Weights of a small GPT-style language model, trained from scratch on English Wikipedia: untied embeddings.
Each number is 128 + 24 x the weight over the matrix's rms, rounded and kept within 0 to 255. Layers, rows and columns count from 0. Numbers have three digits each.

# layer 4 MLP down, 192x768, rms 0.106, rows 0-191, columns 704-735
127111081140125123102135122188109120136117137087151149122123140130094133160139114135103096118153
125125113107112139113136137123113107146100134115144107157129107110122146099091104120123118114132
138106139134108182130115153126127123140081113136115144114158108095171093098177144142048148133138
135098121146102124094126118119106116128130074135123145114126137122176117114077133157106126082103
161112172172177171123141165136151130115141126150091090127070142111103135144126111120160127117198
139085129109147126119128135131150104109121144116125134084137122136129132142102145105147131104124
113118092093113128130104091095126115141112082160140168097136170139147106078124153123105132122141
107130085141139107153152115148132158105076138145109143133130149135137100112191129102131139122054
172138094096171146153145102125100128076142141122097167140196126140135118137117133127137136080131
115161171129123117117149145136135134119131101102159115146106144135137145110145116124113165093101
136152108110148093130131095131120084077128145153149165105115122116156121180102088165129134135114
143119096095151160145130130165119142141140146119105110126112097141093171119142151149095140175124
102151096138104120144151112111120119123145079172137119130117159097103130135162147148152094135138
129123121116162118169162133108146110108122156120146125125127096110091164179131123140143180077157
160114153139134122093088137115177144136143149133153174150099144109069104151141122139088105123140
146086098133085142136121100134167129125146153119160118133148111122176122142134120148161131109131
139153139146118134182104144097122152154139124141124110128113093126127119107156136104096156103132
119121094145152125139139140140071124097111094123083116127126089134178119114127131134143113171139
145122080129145138133136123165064078128128119190106177110184139157098154116131143132146159095138
122124132164084120145119177104103136120091166171131132097096096098106159098163134147093178106150
100150117105113065159105143157127112120142119142090156098107124187136129130100144096134139126144
145089120139135121136144163110155119116109119137110145167100147150136116153146132118117149132091
130141115129155111113102159105129108138136145122123110164126094110090106096122129138142153149129
110183131149132154172147170139089100118128114136117145120096093136086170145149120132092133178133
131127109084121111108184115149119121127112115131162148106087138105112122143147135097141141150140
103124099127125134082116121130144097153109141112130112097127153154109134159124101142113153131141
135165122127103118122103123121103136112116154136135119135111122141134100130123150139128104141127
148134148100109144165168098144116129127095156124122105108106125119117119193144151107132140102121
134161145091097117132111146133163134129120126131109129090163106138146163118094118147079125161141
157120105115127114127087160182132104157137113116143095127128115143122120112149117153110125148120
111141143123125105157129127108159112097119150126108129122130150131085088155112138102106146116142
139122137169124113137078140136161145105128114183107167130152094108149158124155112111101118105144
102156144094153147164102137105147157096179140125126139136133130091123147141120101132111118155151
173127153139147137117115167164120133135153118140136133102089081141115116196129131128129102119138
146130117154112117133136130134120141122120090139134154145134146118155146095131096117112094141131
102100152133088081150099110148113122146098115146139109139103133166091116124144165162095091163141
119117134071145124124120085144157120097159155124134136131145077095135091111119080147134127126104
094137122094094142116139139147126141114109109136102136120156096110153131091153098128135143142082
130108108128156143157131136142123084097161109104110127107165128103137147096144119153189153116111
134133093128135144104111111113114171123154109119112104129140096111131136128084129106120130140129
157102126125145086118126121126129142105116107144114135119155091139154129119130128147147157107120
138104144145143151090131158165122121138109086139130115130112133128079110112143115155126125130120
181120154114134141119111106148122114128109088126153125119123116110114122141099154137136141133136
097115124131134075148138132172156120105094123112173170128110146151114165104135161176110120149115
133090127096135103111124113114104127128146131079160119133118080172126119165117155162130154132186
118129132123143113097118154121122091112114075141109104115129137131138122152128124133180099141125
149103095088168139145113120134103087105134084116128098071157134144133111120138143162111106150134
105180104139090150179130139136147146112094124092132098128120147095142118161127084131131134135154
140163121122089178105168155134076098168136135196104154151110155180162116121172091154111120170130
171124104107072094131107115122140134153140123141207170135137150125136100132142153126115108117157
115134095144105110100138075129139102113107099155138142150073118128158169159088099107172127133117
114091129110126108142109123109131138116095118160094152144132130135118117125171084194103125128086
108122168073078151114112117105151140146108164136154115089122148098110123153141065100097163102144
123124110117150131097112102129126126116123124096130101123150099151157117119151169102113107107122
091125101147098186140133098146167097101112141139160129121125126109109162157140115177122154112150
083089097141137142135172106155084101154164129138125118084149118139130123097129121143131151140105
138163132090172121133115130073147117128115112123147147119127153114164090105150148156167120198138
089172111121134159153096157139143080123165121151138139133112089110144135135112142112116206116108
111141129174122120127116131140116131119085154128127188112111129130081117142144107130130145132118
124153104129155114133131085153091136101101136132138095145139144153115119109096177137143123103126
113128122123112149127131153134109150116132129172101152125131129129139119130142108108167134135086
169118065137130114147135131141145116127168156150100121136134145087118081156149131151137161127153
125086153131113140128128134116121154179167112138102108123101126145136114115094137076132123154150
166123106104183128122125133119129126128154087131147131144126147135136117103123092139132082118153
154097151128107094140143113081103106151157124105092183151116123104119117138111161094118110104133
098115162167095150137088152127108130090103124128132125134152124161128137155139129139149172132130
162126140101105146128142150183067112155130136149140139088155146134124126106147132123133156147175
115184108131076131112129112133160173079102139130125167138118161103146152132147093165130121139147
155104137147097134170127152160124106095091136156107091106108164121097129151145126116113102114126
099147116117112159121068094091130095121095151115077126136142124118146126136142101112114115139116
094165135090097126166031175159132179111084100101072161108104151109176127089141132203095047098164
096154086151098143146135113172098096123137166158152165176155168158132112134096157145134122096124
126105177137128104169121096115158147123157136114133112184094107121119122154088128138129117109084
137147109169134096126154122111108108153146152141101136117165147109145089126200104152179123136107
145149154153101120148116154131163093117154098107092116153154109142111135157131105101116153122132
121092156138136164140133092086133122159106149141094121154132127122141150150152137124154124120124
133166112126107104150121129119100128103182155105174139132090124127150117143138120148134120120156
132092125153172129149128147131138109129123125130149123112149153154093101106118180125116149163114
131128166125147116085123124144136137125147099153172121074178092142105112121110123092123118117118
123113123159121065189103134108162131095114125121110139143116096146120150141112113169150125131141
126107109138146133102105145124117147121139145116163208118127127113149108112125133127107125140132
122120102106145081171105097127120153148141144192087141108134095132110089116155173156169136150107
136158090130099112096119151095125108117131141121106146125165164120139167094118131093130106110147
162129142130130146130152061128133116117116124137163110141141159113120073144101103152118092135130
115166104116138107125120145110171112180184081109151116111123172105193109113134118160132121153164
157114125130173158158119153143105121104157126108117163148140193126156119160123083100171106163121
159093122151115115098136108157133139132108127152099133087153117152107145143098135125149134116100
141125138134162115092129086147147127122128094102134114108143108102105139123104083117142121147119
112130112114138126155127112150100131117130116140156127117145107154121137129127119130117161100151
118164139101143111141128145132123099109139117157122141118116141128155127093118116092108143107097
111103156105137110098108090109140155123110158116104145134121138134124124091155112098137119166120
139105147179166109139133117142124087135103128077161110155117143149113137108131121161111131121134
140152127164128133100090159156179201131090071109118109099105130142123174114168141153112090101108
121114103129118094136160102113127119167119162150094109126116125123084135166137088108119143170118
114125155138131126127123102153114128136112128143133132122119116126126124136125120134152135133148
127116114138157157092142156100107135142148127161123167146147074133135165122142128142067168132140
129124142139196122105118117133157117122125135140134108118099110134108170177110167126088119085120
119157117162099149145119088132176112095082151097141164195120155152182139127132115137122116141142
163068132107118144118124122160101160116158113118108123127134131144129120151090138119144130142155
148131135129097131156168098123174121117169102146101139111161138117157104132096101156158124143138
100100116120118080150127115137140165126123121145150115106102159143146101111099126160145109109110
170127128146114173104119126083092135143152143163137121118144136132129172113154131137168128111137
124162118115112115148156139123180160139118130133151088100149108159121150120159153131104131123118
178137142113122100132134100116115128133135129173151114127124094111123181120087119140146112124118
131125147177123167148106141156133108128117115124150154118135102111080144159138135121166134109110
176100114111111102157129124107148117125100143160104141143128149134080142116118125102101100108113
161079114147093159135029163096125158107157123102117165139102078081185195142117122073114100092185
148097179186143187126170173148169140118103138117144103116125117155104113114142158120129111117155
099187099121127099107125131105118121110153108127133127123142103163150117108146123147153151181133
077140138110139117144145129153151147188114162125095132144115175144143102072146118145122130115108
134092147166166088158143136134149104173110119147143146133109122108132096111139116096113131160128
143115113096118134162105134094163132146113153120169171126130109154147122134129139159130156114111
152132142150087077092175145112183160159138132112116142193161165140111160121107088128136171156126
132146119101131116123120145108155117088140117116138122130100094143132094136129157128157112153157
136119139151080167101127131134138101126097106134135162163160115159125133123130147161150118125129
177110159137129135067131130105158121128137128129135161095160112128144149119166098097164079145106
129133158159122100139168092096116122109115094135122133116183112106095147142148109115127134147148
094102112157094134141134134092120141120149140141117100138148119116142141139138129112135145135127
183144103105144150128157108119115105078125126158113121133169143099142099126103100129152145092137
133087169138114140130138156158129110110097147115113108133144157142126115127180193139102134135140
179155108135100103109125126104105141123129121101136124079100108114141099130157140128164103115098
105115115135122126131125122152109137141162108128145109154115079112187111166127167127131125123129
093149174077127102116096106135081095168128155113108130155092143116169122124140130117097115138097
146102135136083089147127093135171170148145119160150123112103121189101130123101118163119133126109
129169091135110152146176164148124100137102132088164117125125068145130133097105168152155127096113
126110147133126104162127135099105143156149123136104136170160182146135145100134135165171095128158
129119149093125140169085125098130160096151152103139111123145127131111099119100132129101159147093
113140084116100117114101113100154182104110160115158115162115149102157145159079074123182106119146
147106148161098109112132097117099133078121126094157067109149076127085151136099116127107135137123
096120126171086138112126135134084155143097120117144128145104152152110074084107132115186123102127
131118081132107151147107165116176113137162080106158130101141133132144125121120137114115106092168
119118126135131173126162130076134126137104150125097139157151146146110141082130104103134129166123
103142133124131105119118122111133149136150126126123123124132082130163135160088117163151124145135
092083123164148143168135145133137140144130135153141097122138086117155125113142120148152106163151
097133168141114103163120178132089139120121143135117121164179137096126137141103111130097166134122
134163127122122118132172165151138124139126141101146126165155124094140152163161152118123107127131
125153144116134095127093138150129099116107166112119143154105143142148140117175127106105141138118
113115090134100100116162130134173116141149126112139155122126102142127127107135127117117122134090
151135130128126119138127130121111116108156170111137126092149130133095121149159112145116135129154
164139143114144092164114147112121162121107151150105141061150114109143115116143095109137120118201
151114161154171088091123130188121140109130092118160145139122122139127085108100164157106140180140
120135118097091125098191111161130141141128136102133126112126132152155153137135119151146121115088
124155141141151116154118097114176106104108150174125121101125093133134097122124114135147162161135
116106114137136163130117114137102105136082137123090148139123148112133149159142123104132152116110
120160115130136104101137114142114114159133111097077110118091145128165134143127075139147176135159
177135118145170142119142125123136109131156132126124097139136112094150096097153180109137113143113
167156125146097157138133123159143116116142136101089138140106113115086170101115118134133108146184
141122141139063070091133121145117074112123151105140132114135105113126158128143147190096116123146
139134117073126167132132149151103116115146110114154144159134106153125127150118089097114112134147
155124107107105110121140113164110093130126153113181157092102119112148119133123092120147165082124
146118075093081125114047134121078158132133082143115134150041152103170111122081089119143148092075
114112137157103143143118097095141128105128132102121165109133143106158083108111110094117132148135
122163090117134155103115122107153119109160113133146120124094115126155133152142144107148149136152
097105106152149121114167133122124098169125106144076144095131142131172143123124138110130132144119
153112124143131112108146150144120153113103136133120119136104151149102133144142153115160152148085
162161144158118136160178146096134097158145153129123115110145111155113123135090155117141119089138
101170156130145153177129098143099142097113118101129149123158101085167133148127128106085132143148
103120152128119126125177140109071104158130117106085160108090129123151099180159104113116127139126
085139121106143111089178119114154135166089113115127116162121135132138153178108147125066125132148
126153112123101141128117142106130129156149132134090127145088131164143149156145139141099115137121
130153135118103119144112110120060129128111115121095137134137125172112127167145150154123171109154
171102110105149110154134135121113113093144131110151134160125127151113100132079177131107107129117
132164140133142163118120136110132126135185136116129136101127140106155122141124097115132103159142
123137161144136104109118101145182123130133096128132074114127120129123153121138090155163119126084
103137130117139139153139131097100133098122075131176102090118113106157078148163131139089103146150
170161127108096119134147162108110160118169149152114106151102094130120096095173126110132154132117
128110119128118106144122161158104148163137107128120118138142139117107142110175123141110113179123
138138126185126165100143104089132157121116107125116129141151128095149131155119112135136150135107
102097124127124108131106134126125121130131141156151104155114153093142100132140143108104155125126
130131175169150142142124091118128147129174126088119133117136121127119103134095117116095139138121
148113167078127128105148115104161107140119109138136079118141099094134166132142120166133110143115
143168098142065185237178020032085255138080015106101140196118140193137080241143134139187226212231
165165112124118100113132110116098127135132118109144156132123156122152096095142151120140139176150
136174114169164106140125134088143085133154134116149122123131126153131202123099091149180130132141
085145101071087157156108126151130109154128126118128134148090103139061118162110114085138118162153
098106134145076126118145094151145147126097173131106145111091092152122120153167159105121127107139
105147104143087148126106100162084132141163107142122123166112118128115135111118184159115152103145
124139076114106138091104108084149118108129141111111158115110175110129148125105130134160131149133
159170107146116166099096113138142146159145156139118123095121149113128129132157126115145124126162
115099120111123110115155110122096073121100149173109118125153149119131119128146119112107102157179
140105113079132131067135128126116115121122149105136126118142125090140107149118104116091141114118
102097096110079049113093122102134115140137115104122121125102121139146120071153115127139130135144
142137105115112102123151158102142136069090151142136136143137151124197116093116129080136116174149
147140127121154091145115120155154112132175127112124121125134127124166109101139133145118143147096
107169130107105118102088102097095130120135153114090127130105074151119143125091099161114103159102
131151112121144130130129127158104126143100120092133110135130141100171102139107105108125155123132
157099112131131131141175149134096096096143170141102141137149111149078086126150116130098127070102
138122133121107108094105153106152149147134117122123123162095125142117141126104112119140144100118
109120178119125144126163121124116148143107141121143182095122125129160095126131130151105115153155
081125156122117132087181141098110110167124121137131122135136093125112121155156183134097120173110
147104141082110138167152153180139164118162106086120127147101121118163084116120150122165135136149
158137134083104133120104097119117114151111136080111146186167101100123118100134131151122160149151